{
  "num_hidden_layers": 11,
  "tie_word_embeddings": false,
  "init_std_up": 0.0976,
  "beta2": 0.98,
  "lr_head": 0.00513,
  "final_lr_fraction": 0.1
}
Each number is 128 + 32 x the weight over its row's rms, rounded and kept within 0 to 255. Layers, rows and columns count from 0. Numbers have three digits each. The size before them is the row's rms in percent of the matrix's.

# layer 6 MLP up, 384x96, rms 0.156, rows 64-345, columns 0-47
119:179108121153168131139133158046152123116151120117136078087125088136107105172148120163053058127071110150130099127104191138093150091072183108120160
107:167117140099156128135097151139156123140079173167078130128147114099100117166139165120114105168119140157138127173139148142113098092154089127201086
108:144131097118116089062112172131173121108118170117178106097134145135200173149124176146063139168104155155139149125100149125129149118113147098220150
098:163136156148091162088094142082144149081123139166165076081164118120124056130101104161114125106163136096108117157155136156080096100106117184104162
103:120145089119142119089153173102146112077129145152178141102106117170092165119083148137138061074151090103097068112106115113141154078121140153166087
096:126074072124082124063148168142162099139135127111157140156087139131089096184160131146106128101186112098106083154131148173043137112132109142163089
104:125139158140075126117134185121113090165140091123134087147145051157110169138109141128146127157151073108131132136120176133150129095118122112162071
103:099113073179105171100119116099125112103094062112113130162057122106166151130143121193128061147122138145093120156098123113110159147179127150162156
116:138117132152152089124114174107066086160152087059107102079175107145158112159122119095160118101152060143113148151126197131152139082068108140170096
093:168072155093075087125153146119095111192088202137134127156129141184182077129063110135131158159157169115106078136167136136043131154174095133122130
113:129157102147153066164188165148102123174099146120113085079102104159104087121086156135134144102123092182127108178121095128143145131103181078128125
095:095099072175162143142157137125089114101108121121092137139138110112077126148152107146090119144174098098157170157151195082075143083051174157130088
114:093105144143136129077211228119102097188058144163128093127151140144140205147069164114136111117165111132134128133155153192137153152157151151112088
093:120105132138113135105116095112162121142136174084114125093146088148109098165095121166147111149104129111174123101109129146133106096111141106135069
109:114133117099089110134120173079160141100118167170082056139123134171094162148105122133112091120144130102092104127151209073092171129134075165185139
081:065182123092119198151134145124103157162097133131112134046147107128163085144141169118087180118098113164100148106098122145092076077147150144125150
088:131158117070110077096128128121145111125100087141142155132146137114118159157161176131102162139124145135163195115125109091147171110094132101161059
102:106116133154109104149075123151131123166153153081140116138136119103185070140140145125081111125134120154101091168152121148134161101064141103072144
102:151108127153121087117175128062138111118068102148099115188075123131123135136158148184108137144159119110145077129149131118056031118163106082129125
095:131059157138143045057106147103119117124165122153145136105119134135137117158129099166073083094131145069171086097075131132107119154156138168118105
088:137134178123089126134142127101083113140126152251146126119091142112105114089137114153112071026128101154160153152141173156090162125132122102185160
093:109105104130104065111153123118104089115154178124169083128147161128157035118150140170141144146103126122108181113156196122028131118128110124144145
085:110138075110153165121122124133120086179110159119113111046141091139138084159142153140051147160127092190140107191120138068130175082110138115103167
087:125093136146082146074190121112113159100088123157076107148084152092122098184113126160040152159128142068129120155090128136128078098094127088109140
107:146152093136136102103096180140144079151104162144090110107199121184129091130135106075163134056159072204085192168127171105074106118090171133126099
083:135125090115114092135174104097090146144161048129210143104099122100202116124125187121110128176091175167177133127096111106127136096109131081188143
102:133110171084180132121155176069134071164099131156161135150089155224184156162132115137102098119082079168116121099087138179140108116110184132151066
110:147133142162120110101118131120063111187090149128150089078110110194186126126090158158051172137112161083061103146131153129132176156156113177100124
094:082116114100059119118108146145131100101118165115122071141129158107141162156131162183081105136151076147059119165157115114085101110143149160164152
107:156108138145130153112116160121176130145082185151159099083139051163130121094084125120119062167122069131060102096109156157153172120109138107111113
099:123093111134147124047137186097130128171109172182158060077126140175084052151115135176128140154161108131076157183164118145118184114107127127146113
090:139144146133125134122108131125104117137127097132121086106156105184199155137069120194097130168141106109116127145115196087133133135118100063109121
103:067138126093118133091084167094147133137078207129150115141142144177150137107100139153138085157115116125122157143157216106135179113147132169171092
111:172112157151146124140181133099109101186097088108185122091137106125140144124152122149103058191105055133118100144115115160103132155115132146094128
101:134087076158087158097124153144167092162171159102074142128139157094186126179121143120124147167135137168153160197155099092109118113134114152144067
101:094134142109171194077103170124121066108131183136156115116118091121122137170125123193097149166126069160076077120075164122120104090105138089137157
089:091148067116141125166098094157051104168149092126109117207157141144141146206100153155078085160101052128093136122088080114106145128107124163103123
101:124134113156108060133096140121121129123154163152186118129113074182141112159095115108154112072147148105079106220155108079055130095051137136185148
103:108124133165116080107200132093184121153103132177140143126102109089170130153123148130100132059137124103121179125142149089084128076075157140148118
089:200175097128146130097146147131138105195085143156138149171104084192104153163150129070087115152105055073109141175173105108097129102108153140131086
109:114132120144112088053109102090074105089171149172083139156117113117142134126127131088112151102145074146175094142154182165114174049064124142160136
091:151073151081197116128121196143056059115163105086140079163153119141131143142107084126103133119101084119139119147130123161105134048139077171142141
103:169133125107123154080106149146137104135135176056127079139168097134087065140114208197105124149163149133076169159155138172151099140093173205169115
106:110147094091151145101098172092144102131086175115091115137089130147151148130117108196112135103138168093136142118151160114082121105140175117131118
111:179137162099132158104102117125067065179144192074125047102136118139168078188072129143137119084142116173105173106144133160113149150082134136116091
096:106084100099121141125099126130093104149121124112151124067080075158133106156108175142052137102079127099130134144126150140043153142068125115138116
094:172127140199127125051145150157090116204128129186074085117118125171142163089054138087136129096155078117143190156146158096128067114107148114136129
103:150122085171128155121132154104150124185122141124115047089120132178093105224141161175086097183106063099124103185078120167128169156162144135147091
107:214123142076150092127119118119142108122084114132138149090115144114113127130125147114108163145144147144164129157111115128092175098106147136108105
094:154099134162090128137100201137101132155108211169168116180080173216144108123141111125112139131135124082162069171165150131152141103148172135156060
111:115084135135112104033129164116119082164178127137150092147136105155121095092047173159142094160134165125062115134093099181116104136158100180181102
110:125163118092144064117141166113145118106130141110157094054171083199098124130121139095143119108098162096164093161180124120141196088048190110097153
079:171167127077152115115048142113071100124126100091122056054126140131166096115129124113062125143081124122103100193092121161078128100090090119112084
086:060171197107140080101142174116135114181083158040103109133123153133187151147054174167165122151155119124083173150127129104127122083139143145161105
098:079084151147084166088111168153158102161118161162133141135160113165145125117103143158083087172092151111084151134104108152161081135061111190199110
112:148167127179094121130157145149078118159101166147161126117095127158136142123118116170127078111169052102114116147162127127126164129111119208133063
106:127100177135128111124120133139131075153113154132085103136131097140104146125132105177123075144131105141127134187217120118157214073092135201133085
096:120077152156138191082137135101153142098106148158115129105150027112127165173160157113107165135097071055108091204099138142091096127092095139123107
110:119060107149095150063166180145112132106120176107095134110035087156144085169131165118102128099145100141127139147102192171049117154145145150112139
090:137173091134157157060108128134105115118110060164080157169099083112109061146107179113057133147129172094114113137113099138166162105112180124085122
097:124106142125109104152044139115101119116145110168144127066136096166137075121086129149096072134133153150116105158119149085102146160116160124119152
099:089080132196143116101189145136133128137140128173093136152153078132077124120139164097085098094139103079095135127142131103064181076126123165129105
102:179125153092151092106127186130119072149092138138193100102080112167141145154119110117176098076135066119128121151085143094072117151164117156109080
099:144072135120111086111139154128083114110162072206175103112113142145151135119066120085140136115096142120118112117107124131123145136105126119186132
110:131126153183117138131130127130148137124081112111082103145119087080162106114140185142105164116115127158050115118100135148120192145164115141125097
099:166121172099131118131151184109107105124157119144149108134149068097125063125101145114165153093135037158144187156138157152103118126084144132154032
099:181154143127169109133077119121125070078146086064155134064135113125131146152055179148113173155100067189104110115121153114161157158160126082155097
091:126143072162145133146132226119098114170091124127135072110051132123146070130156139119108119136120141121148119177084104124124149193167133107088103
099:110113091097135128097143183114143093174142108121132143108173126117096139166103190192094134191103099065052176128102108107141133143142125111085134
106:073072154166098094127136119092088109147138102123100102139143094131231132158102135124145129120067130096082184176201151168119140128081104169156118
097:138083113084069142135137151109160110086131140136144178111129121171085111170093096149123088079139148175090111139131111185167132135082156136124140
089:132116158194125148158128123094168139137093123196158163154171056106161144104084175088093132059150088143164140128208146147107105105109189122089105
090:129149119168111132136141103090128089121086168152144112111066159135105112119139173217078151162081155099129121116146124151132152174161090090154069
110:109105156087058172120095136078065104115165112106177125104106159175143102128099113138074138145070125169084115139145146096108175111133155170175131
098:163129153083140162109124155162072093170096132060120107098179106122079107167120162115089124171121081102107129151157129105109127137097182152125113
088:069087109128118115082209154145083104170127132162074096136126116101146111150074113121090111149154120155070167176087164129105124082148085177196161
091:139084169130129110151131138099065098085135112110142052141151101161165104133116149146092127119130082113138134141093142152103115088086133157080141
103:147088079116123097119137165156103091124133072142138135090124126160105115154103159156085112132134105130163125170163168150150110108150122159162104
098:181136111126120119145159127104090138158121083134140161092140088199149140160142152116055128130085142123094132113177117141107151134107164115168097
114:161120169124128077063057149135079110104124106138111102105183100137149094134081106117081138067179066114141147129179142120093125085097180168164089
099:149094140122135056142160138114142096124179060140161113117160081114089134145122118086123100151140155090170076198119106142109107076091160128119064
127:186161105131111146065094144142118095130170154112113043061139086167161111145110169084077103104134101122125078177150121133132133153082158160142095
101:110165138113136140103111183130088102172139165114112136092154056117136150121128139145141124186103064105122149124091090097138140097128158076188054
092:166199091152077098149160118098156160159121163135100118106131085167073107117076193155143136105134142071069137129140145124085134075185155156134093
091:114142070155176045111094201110114106133126144075074104125103115142100112125134137153143103134128136162064105125117143140148139122111211124118043
088:157111126183102108121130102109146126226074105084084133168195176136188132124111098101111148119141117090120102149220146152115091135124151131076086
104:113099167188093121134100117066098114145133063210066111176140146128161096136116124125119142082130121089156131168105118139124093116073097113123089
087:110134133190124187062083195135088101090138162169139071141130137127157137140111097113117148072145150176146134125111136113037094090052152110113076
092:089168122179153109122087156175064080131129171110158080053105174145167163212082124157160095082168151132109119110130188132091109134065169120128117
098:108167103158089145089113175099126100117083154123125155164112169177146062099156197117081098119131173151157148132161104100119120148125166151182087
098:130150125094100118109134171135134081097075178122106140090118151201104113176120101148148092138111101110134079157148147133095132112141143128151122
079:116186155142118149133162135186073087121157184202136106062150136179133152170132136132053133114093081121161116123100094167132129148080131094120128
100:138116137142102170055125122102134129165112052213083095146180110129149058157109177178065110177122153139120104182138130110125104113106157115108094
083:142156118150079149162200161159128095215089084111162100129098122146165130114127185176105141133111118087094110148136146116151177116165115164153134
119:128074142082155110118119139097058075186120104106134082089205064115130113148085146134123083162106055119097146155135154115152181085119163127131123
090:124105127125148091100127181100127143136140119107130070097128137133093087120113184185084161137142100164117117182107087199086129093142129093194133
121:168091118109130113104109117132180080146079141139132098135174153098088146096147166092110134113134136153077134187129138166125108146134162102166127
098:181088116093121107138122145073143090121067103107060104109154095176149098172120098204161113075163167093126168124183132144075125119138096153153126
090:136097085111090123131119116107178101124091130167148112105137103142059186135139185157098106076125059142081159116153104104110158097127182185170134
110:148108138149160085131154177102112131172133148107121107156124102171043154144129130104164094145154079158027133143079159166092138144149165123158080
106:126151162128116130131115186119080077185115103108129141065169135154162095135101095089148124131092104194109098134156151120151162090139117169174122
112:136128152163119145098112133095109065154086157122121074145109143148146132115149169158069153117154128155153133131111097147147108136094161114168088
109:106079098167172088089116094104140089196150145104092114092193114092140082191119120093098115125131086133097106139142114154116119118106160131137146
093:191049158163108078133127179141119134126116122146087104141108121124155139099125192134129109078128082113117168211153143181137191153118105174153056
095:131068163076134129077097148113099088091134107153154115100141042113157115230097130147101120131116150080178083195083109111077124161092111113080132
115:124083105156127073110138125108136116141126184124090112147168103125158090131079127151094103088141162102134125133146105127127163112111114127119118
100:133153139144140148075150153129155101125157153162110129112212112125099133111012144119109149089148095151116156125144144174136126123085105157169054
096:123111137206086170124167134136143099113100127167133141133108059134101096078145165146126127100112107116144138153143085123092107133174173152198104
110:199127119154131118082154118119088090103130122110145107118129132197118136141070130105142136082188069103144137158133152133097123121099109211112063
094:129115129151141068142103168062161112115147083135196106086138134199129141129184149081101132107151038141157174159183169111128174166091130149120122
111:130084052114075196178157141111161102104135147154139135170103138116172134093123177113140099099114162099143175173113087127065156066181121152139101
101:141070163140069121121143155085148117079137183174108091150127118144145151101115176088166122158124159138156132133063205151128101139115059134180148
105:110145100137127143100154129113086091131136168096120170148151121192137081190134131177070079091129121075117106103108152152048141094112154139109117
108:106139108108077130083106185110148117123084083122116116158129131145157090180180120120139124110123189158092134116168131187087130064084115126153102
104:117139116138071121100099109127160102143130157125099131204148137141167106111058153176108097166099099104145116167153121102149154122168190104151114
089:145091147099097121117198115083141127116139065146123154068062066054140155145163144160125094178089155075161140144074111098103172130160108140146065
094:122098159094105150097131161073121095132120119100133070061158138127192085124114128205133115137096070131066151156182118181106155110093120141188158
095:129141093186138176046164154158079119149123167124168143066164127082103161178048166116124128120150096134146158092083097120048145156138163176141118
100:182043159101098151048142128112126085115152115120131107095189128124183090162085127172146135083153110124123151121067105153060153112110090136115126
105:143162144137165113119152098114055120122132107138174072119204123199172073088045124113090090133163103113122114144119170153132082156082120157168120
097:101137137139121091157108105054157113120128139107166133131147132138148139108127180151156129132170130126049143142080120114119104093127091120166170
091:135122022166140067124195140140163146133094100116140110102155121159184147163112123107097118131150155160143106100109084166135090116164095089103091
109:101108112119101097051106177101151098135065182136157069156136116134173113138153160162080125092108105170120116139127140119115111065068178144162095
112:132141137112104128165173127108155080165057127124108139120089127116149157170098173160062131180153081103146141135138172137107165106140139101173155
107:144140175170159091106149166067100109140094178103141068122129065164076110131163154144118156099173055118118086120103138129126127083133115174168158
091:116065140136105067099117161122142080119123122141104134096102145125164090164125123184146100149160126153175120170103131175125090075162090103100163
087:153108109200131110097135144136159088179130162105100076088144170119118156134139104135157148189148149141136082134151082214155156159150148103132101
106:101138120114150108122132173123101114208179162096117104098145066124121116177083094083113129116099054146099171216134184118089164106077163136151110
087:072146151152081135098123185158089140128142097120131042100139132163132144107076153120119120059137148112143145148160139144106135153116105151118081
086:091048105100169159109130121117164124103107096122110129118150151097091173150125105107113065125036118112113123153108180165138181149093149122158108
091:122126118111147105077136128067154141189146112159123107055142108094138139201148155099042159154121122142094133168120140156095128135089094120079054
099:138138094160108155090095142156114147191119177113111079115178113162204054128119138144147140154144147150072121170177088092120131109074103121202150
087:136132148133138099160144178057192128140138158136095128116177067122122178146124174178079077169142080110125127094139082089113163134093173166134098
089:132150145103086111160078165101124153126148138164149084137108131164106168086154151120065137073100174127125052173198116137109102101104151136160140
113:126056131121105109101124155107035047136133130165136116152126093170191061150091139100127139080135127156102130144129159111102123109145106200128135
106:120142102071148103142104153091152100140103124151156129164163161164152113127130157165097131155133101206126132151060115125134170091168181099126087
104:121146117120184100130144134091130058191071191121146088082120149123170117148149151144076084145136102118067128124130151109116125121102099074095129
094:146156096132092093086194124088072112128129144126185104101138142163122184156102200121114106107129098119132174098139116103070121133087102197177148
090:165113184181083185072124137105061077097155124092198139140158098104161134140074170154150140084165147130140142192097117151098074170132097103122140
098:120059096157144144143148164070174109112101133102088136168166101108082157179126120153134128182163114110101144154161192121080118060126128166128139
108:200085110151141044168143186106093084147133113103130143139139078138147034110136127130134130143157130113163141183164117157150153116112177096132124
080:125119148121096092077140164112129133132115152132096140079135142129144134151133114074134122090112134084133082166119152147131099165114160149146127
132:123093140155070111118103117095142098156108152129119105128159082091131050164128134117146123116139156142116149201174169186106123096121136164145142
084:156087098086126145173134128117123140143148098110124133156130130187103113131066148068156057085080141093117113153147193120119122164166081108177113
087:105176168101142041116098125105144139131101130151143141149136110096116084182090119126115093180117144116097116179089123155138130151142143076193145
086:166106155124164067121155148134127122074153114098178131145153140175084172162114148129067097165110082085084106180065147140138106183099153123155123
103:169094104195100178130196151087097113124111051137141109130133090086120121155128110111091163103109118112157167185170064151136115151073134145105153
078:077059161143164135143132172129168108109036129123114073120124138077083138113091155126151148096137117150142100141113130165125137074117144169146127
094:158082157094133073092127107118143107102103130127127106096144069128135106108094133197091149181106129140157100135090124198131047127075092142209167
107:162120142184129146091113190135066121197102086089114086119167032143141134138073135099143124139087076149072139170085175113120163168121111141133059
101:138133157168147129059061129118111116154114116121127130108110122141101135138154195114100124120087100152079116182187191113132088121081133153157127
110:156122130154087078072129174084138109169188121158117067151146021170148072140146120096112153125131134122095089151155154150118149091055154158131098
099:152117139131130168130157156088119093204114088098097094111133120145105099127150134127058082113168099190111157175133128091133162145151177138139066
083:128033130160124132104192160128138133129129175115126132138085145139131119094188148171095137108161122105110119104094115111163087122101130196123156
095:137055180092128154123124158118166112136106116104133122122127082114079055092082163102144154122104127113086148152182164095121166108100092116139074
107:125127141129169135111123139136083088199086179103103087115132098193159117134139185133141149121102093077153098141123156163127124137116167192125099
081:100092086133048114096100150107115155109136123124067139127179115095124066122109188141183128117195156195108151198092143126124111132130153139110085
091:102113080140105124133102115106105106119115093128162090147117134088110156160138141147069148178083207188110142141103102119103139111143190156151059
094:133053126143146112108153122084085106132170067148119117147114146097133153078172181139092109125160141148170129107094096094096150126100165182166123
080:097138093065184112095178117144045132168087154148131124124164118150143125170133181112076101075122063175108104162151138106114099120085080126141115
095:180105083150115163129077188107084124108148183125141150151105166170079139194147195146138124058162081137115141132153167178148140128115159082115090
115:150141103140141127054132157101147147138073109183077101085155113148121078178118198154081148135149131144134080204121095108123107091141118167104076
091:080101105156091115121221159111151112162098128105116138131106146105147182095149147171092114133171100159071124135180173124169160096115126099162120
109:113118084118085119095143140109117109101124171159187133118113076169122103197127140147117105136139087160102186145138176177091162073036105089174098
074:081156086183067157140142158180105125112086145155120078147086097123093124185091140103126122130145082139095158146073153129104111151109130128143116
085:170167072122149097078086181123138129107142137150176116123114166149099122127142126133139160108104154077032084187148127112114156150163149165167046
075:123120101134075095053146139145181128151106165134122154063227144088117084180127133123127136111148118116144169134102115154083115130070121136150097
098:152130123171150163100160182087103099176092137143146132130129104180117103170136117126133147101162071080099160166171184143110154167173120111144071
092:130147083149121127149123149139162121131140147176089109084095161139114146170118108137096121195160124161099082123117126130121199129165157155154000
100:122117140129127111133097138062096121119142071119107078134154101171156142125128131155153161122167153065127091182160153196059146109077097105121105
096:138100134120199090131151184105089076206158153091100102135108107145138155168120104076143118099124127132118165166125128111118220082082130133182121
090:173157067071175126138109147098105095068107106117158158099122173118130094168147156172099129148131133118109113123079107153113155131114200095122107
093:075089077097127134081112173119135068092132166155108071154138163118106110118131155122155130128182074152110195140099115094138119074131156094151087
112:131123143135094157123128175114059130161096108090174115092173103133177056152117162186118125096118106165105136226204154184099124089087125124122088
092:140142162154155117109160169140128122146134113133152079075087103180109143124140158134045114098128079121084132109123100169111116137146111080051159
103:168111166111124138160165102096135089186061107076101153052107124118084128211119176164066128166111098098067187104106104145119137145132126115106135
099:148069151130105139080090204139126133147121118151158071099076081110132067150141154187130108114126146098072067143105170196077119066099102097158117
104:153070129150113143162109137101101123178096119142110127119165091210135114133132165179084124108121047143146083130137155104138114146154120127099119
119:134076112119092109100120113140083106091161101195107117130200093123161104093061151150105116125170122095175042144132158074079150137161145157096173
105:116131112112048118121127137107134123162135135118095191167150124127105104163099115163120123142153140174149087137102096101097115056187128183163160
107:149126085120135138123182187123117084148151164103103113120117077136136133154119155105144156191114186081072177179091119179125148117136112146144081
103:105144136128142166071071112163148093163104156164084086105163114138172112091055130118089084129180078141108142152152181115166158069188144166115071
106:172054125175062077115178120094105139146159142117112106109165132114099164129143112084154108129144084128158160099085153188125146163132182193127090
091:104177187136103120125111138115103128097126143122182147156097139112160157105118170133077126146137093155101128131088150126128115088153100165205130
105:171083157114149087059134135114168121159148121121100092135173121181129160149137159095132088165074144061088109164108184151150133128153107122130090
103:162082118145153115087111156074053118149121057129115121131126149111125131182102144190117115135125111077155131139029132170104142147098157125132017
077:148163113144147141171081152096024150155190121176114131145127151137114108137130146122141078126158172110104153120112139137077181082127181124139122
090:205152130087115127112098150078162137161044121156146091142087136114124134132134140156112130164042112111056165119140123138183155098128160124119096
089:121094098148077082117117106103171122109131117152190121118120110081131153179121134148094161127140138137130155147084139104104152132096088126151061
102:078103074168143078135144143141143113159049134103065106162162106095160074154167168123090114101144045123122171171118135131087115134082168071119099
095:118133131101034110116092160119116110178113151112111067077161155222138115126132110153179132101125131140132118126125152188033139079129125170169100
112:108104142129057124106161152105141127139130105150088127159142097142165122125085109188118113132120154127164077154115117153099095102101135204166084
112:143127105126102095148102133108137136080069097156160143131086116161149113138113130165094114183161139112085136135097137113140184119116105101098063
093:163116139156096091159094152096107085094159058128139147127158110126148104126115152178136118151078118159150056164121125144135113102152138091196110
108:130135126139142150172134194134139091126116111084118124103070079122183149145088133129133067120116135144081090114112122119126169131169137134135120
088:115128132133138107123112149061139129121021090112121084112072104102116119117164149194155118121157082110132127101106175127107179081153107142160069
102:144135100170043129150119139150174101133098130143082069078174066136106132128123188080136100131140131130106105161169072103115150121111173204122085
091:151135096140117113104138176107169156195153155157148136108091091100141113096119188156109113134175140112178169147113112067052114157166129209142094
104:108135156143100126143106140122090070165085086112154144109140091167148109168081117141128126109117047188093091149135189152151161124101142132148097
117:180098158101123183096141109136111079122125166135150089083206097137173119171080154115064156148092063194091112141092136162093165186070176068125156
098:102106138115073175089147137143104089069134183114102137144138146061154146127081148132137118139147125193095111155115115109123096164147143196131108
100:112070111147148142131097134151125114132105131122079130081151117087145101188163125071123144132149130107149113164194103133102081058111090127087115
113:117153156091087113056137190087132132144176135140182127131151113143133119171125111146132158151114148134108142178160106113090175045161124125149064
100:118144114131143082124119161092092111125137159146142084109157087111106132124130131167159075136060109135187124083103129201107077092131138060177116
106:179152168159119069106087110108082101106140128127093105106152062162129138140071097142104117130134099055068151178126227141090133196087175136103096
088:113111063074139121109106140105126072126078101118147113126135125167090105175110110191133113157145150111128063145120129195129087193094111067104110
100:099155129146141130122141121136077098168132146099091114095149106170213054136038118150109129205121075125070171135093139160168126105128174117106108
103:091078106147121086108100115075178119172139149091119149126097170118207104137133157071171087107124148081155134136164108136115147117123159205128103
103:159083155115096167109119147178150099141090170112111089157124077103112122106117144101114091189133152171054159228179172166168156136114143127171106
099:087136086160101183105144140155097057162061151106156079093143164162140122183108142149130153105178099093111084166170112184137127118170127126077067
113:142096133125113156064197217121135118119063150112188114138133118127159104160100118142108109123177124140154158144143115117025096060121154171142170
103:140084118175138103143088128108134129124055142131107127129144150151128106091118169106113064077104128137153118119136130156068159072104159136168124
093:176155085126047136141070118111092134077182104127136119102115136079129131148097153114068052117137105142154098214150167125143184094136083107113109
111:151162121168066116118167194130122109138150148164120087082135078155128091108125186114141163079166194144095142156140159147134123116130137115202126
092:113143106112110118126115119117136112154174065132123127102166104094079152109162180129051110156091108113029099140151110154128156172121169164173131
113:164147072167070168123114165046166103106157169176140051137137145165140093100143134175156119061100133133143126125125135172122106116115132121159114
119:116091130145135066077143178124103081140157115110079064150182124148134163187103111164131089116137123047079156183139181116162111170129129153088051
103:177126143164164085090098177095124079166131159123158111110109127180074179160113161103089153063104050147101102157132130110144121087056179148173101
106:191100152160070093116162145096079114113122116181142079148165099198176112102131141109124143098131094126171180096137188103134169148109112127142092
084:149114112153114120119105131111083143113165113135086058108117115111117105139132116179142106127147079150079115139126068136078207112109129090145090
109:143133144134134129140182182059170106196094105101108095114116151149128124132156155099108117084129098121161173137197185080040142115156191136138150
080:089150127140145112125138138077138155070108121162116183103062153138145065170098157152067104148133120127154093117103126148039097086111189104174163
097:135113111119065125116150150094155145145119072209127106158132139173176038146138178188092114139096146133154121187128096099141095078047147109181089
102:118128127117030095108088113120129153117122158183093098178136112127127127087074176115141101077130180167156145208154180149118117121164147155171139
093:163089190099122132141106113111099117060179092143124094115155119122112140106103150121151095079090167136121142120154180155100177097107124160168105
113:159149090117162135054126129074156135158119125196098097095140100128108103213139140177078097159124171118152150158107078168158149139117129126102060
112:134128078153061108078106145073134122117143170144157099094145109144187089172098116134128099119139131114122108185190131119080106075085108117153148
094:174138136152125098083138158077150096101085165167117096100149091112161150142118196191095178086171137156098143136194130140105123132166165137139115
097:126167175121123108135098102148130114128128119157130114102184092101153127133066202058142129163152094160054145122155124090123166138124139100121075
097:127124198160156147088146130148132067132151132126099055112136088160138148128098139164143103104132075148135107133088145146099179090107074155168142
086:197122078184087115111127154122114129126135163109130176152132163172152134146098168070149129076154161118154182177180147109106149178109157136123068
101:172098127140167114117115153056129126133047091138116102114138091190128138168146111163083124115134141136144086139137134123079147109130109116149104
090:181143172176115105163178186133143108120133180139143113121089092137173088092139167091156101123080142096128133161124109113091152142100162133185156
097:091103128106144057159118164111116118087150093186169145142145063142121088123080143100129073095119146100096100124142163100124113124103082129176156
096:197063143144118121118151162086150121152145135072139130097184058136159084086114165142113120094152132127141133172150168089112078065098145179165111
083:140058078185158131111221131123160097152070160138141104176128123158120148137164142145091163143163114164129118141147082146145076115089155114122097
109:189130117175096099117091122134078102169151160121159161161140121169127130133111150170106104120132112111141126175154121123148189100150172152145093
082:099120155162118153127090126116139092162074179177176134131154133146172101106075112144141115142213140160112155130160163141074108170168129119163142
110:097115119157067123143143125102105115125078151114160131145142116103188108209137143122049103170111112175094129117140105207128126136121122081091141
096:120138064166068124125148135114144138141119146116099122160125159133150116103138126183162083131093158149104168210163118170105109107104151154169101
103:110093145190162105113156171120130079133192112084134106113155078083080115131154182101094116115117091092092158135119142112113188075122155196159155
106:137114158128119093133137102123108105169141069139156131030165124146158114142080128185114156121092107129047156174096148103045119107107124175122104
082:114138115110101086134116099113056112134094095104163163173161174164163145113128078086102081106114175139092110162096122169164102128121119073125078
107:124138099144080086135164099083151097077121138192149098147144105124128118101143167196121111118123144152151062139156136078085128053130127094159127
101:134131151190052120119164154131149148196100118163105062124086110153182054156139167137114122176125110173120166146078152167122141135111095109133159
105:171108073125087162157076178113161127114109152096116132157107122122132130149093140088117122100168138110132134232104178099116151153130122149146087
111:109153152136106163063150186123112096174145151128113089076155102164119175214150157130150102138165108071108175170128179176087188116097113136121062
109:140091077146130094111166160080138089109168141194170126185122087169098189088058178090125070130101097136116165144093142135108097166126154129127105
115:141149106151132105090156179151109088168070169047094084083118139150129143159142135120137107138123121154150147137158198076140169064131204113136134
097:113129160169146128085086159111100064175159147097163139089141170211092163152109077181103107048100054131039122136110134150139147095134105163159110
111:115071149137144084166087149126103094116113167125170123141145117157178131097075134153153116129109115150129149135106160175133146093119116140091133
105:186128141092120073100140167079141081109104119135158091151173116117169075114147144124143095125166150080183140149112093158154099103120139201191121
113:116115133137091088096127125113153103125108095105202106120113103150126115178107153148120108145097123123122106108128127087130160167079144139126110
093:158092183119138141075143178141075148123178064131067141169146069099133164131115120077093103124101115119166144132168097117148127101074176142099069
092:082063137172120121146114157107097143050111089168144177087137124083187092102099107103059124108083098155115146127105123144123184159098117116160149
073:100097135160114140164102146133121161134186178142108138158104138108112167113113124130128082078082137069167083174109130158108123104169153101106117
102:139062103187120096161157149091095098094158079105111065099128074077106091101114183144099145082160091087137129191114103126103175121085163095108159
121:173134146095056176068147155115127096127164147118087056042169087169146112138116116140157106116158071100164138140126120161083172157094133152117064
110:143133159124093083069146139113078089178164146171089111147195091127145108174101142149102095098141095151174154124109115132096142088103182126137136
103:155119174124134141175098150109063093164076122153155131087122119163124112169141181120103092092114131172078135134123143212104083132088094088129098
098:166130170105126129118101115159061088128106123091223090083159131098129153111081153112088116155128103138080098121164136133129188122128114161133097
109:213163135134103158098119109142142113166158088140059048094200091157117093125115166151082164134151096121109119184138201101106110150128162205111113
109:146112100171130139074120197155116092095152133091120111067110105124126117175080128136107125114144109122142131147115176053080130141083171165148066
100:136146144124168152067101169109088069155128121082134157090111097129157173148147118133121071155073110109142138123120126149161154172142164138145064
117:104144129117123145091141143142060122150135134118171087091162131206096098143084095129151100076112143120067172140186176142078151132105111174124083
106:122031138082116163110158111102136110113091145155125136138103152119127093099131151126115106124139144095171159171182108181100077121136084141121138
100:146092175102122090117086088074111090131155166078109101071166185130120137137105148160124171142112096135164101151202118087123103072142112154134138
083:094092091112116066176121139126093127107154097119117173124124083233160097113125132106124134148099114091119141111161119095124138115138156131167156
106:157105073160160105093121154128103102119161130123165111147095093147118104152107123122096079112094094088095147200157162132083181164138170101105071
111:181165127208103082137161111080166071140167120059131103078146134139140128159082123150070109132157037165112162173135121116136154168097164124137094
111:113119206124131071087137164076134089091182174147092146156096154099092145103110157151140121114160120134154142129160166153086088042100091171170079
102:126108144087115101077130113140079106109129136135138096060142075092164071091103148155149105138140072174076120154137136135130151062141072130170175
094:099156106106076147123108106141096083163039146096102085066128122099180134199137133187091077192120121185107151108096106159136135124124079094148134
103:112148127170102169128144211106138102161087156111140107079174136166212076148114107132161119149079070190072140148125117147119106103157153105178139
104:144087167142105094125094128080143123139131084134173133151157089136186162119065141111145165122153108125103183142184140153121183189113098204129085
111:107035075129142137144184152144069131139085192151153127130166138131162109125075157123147051121111075106060136091116175165093143119133150106099092
103:170116118139115064107189191136151100148146121159134116098121138098113155145115133081144130090140110156062123119148110127118166122126146123111100
120:217089082117121128126120159130085117091110122111145084172168130119156085146112123106132104127104132153129101173140145089077142051082075142163137
105:150103161118102125128063160119123059079128146091185106115176184119138161163042121182123166127182082204127106123077124100124106097125119128126130
102:078055098200118071134131176141087100149147109089076133099148142106138109212117133119116111144166113200166164155092145183116095139061156119158118
103:141133065111169109075096183126086119127146126123184102117123103156142106154049130081104107139127153095148126168097167113132134081094154186129104
096:140097166109095130093117174080089121165168119125175095141081115079137158142135131092138128128097085121087139129108163155086151104091107140197075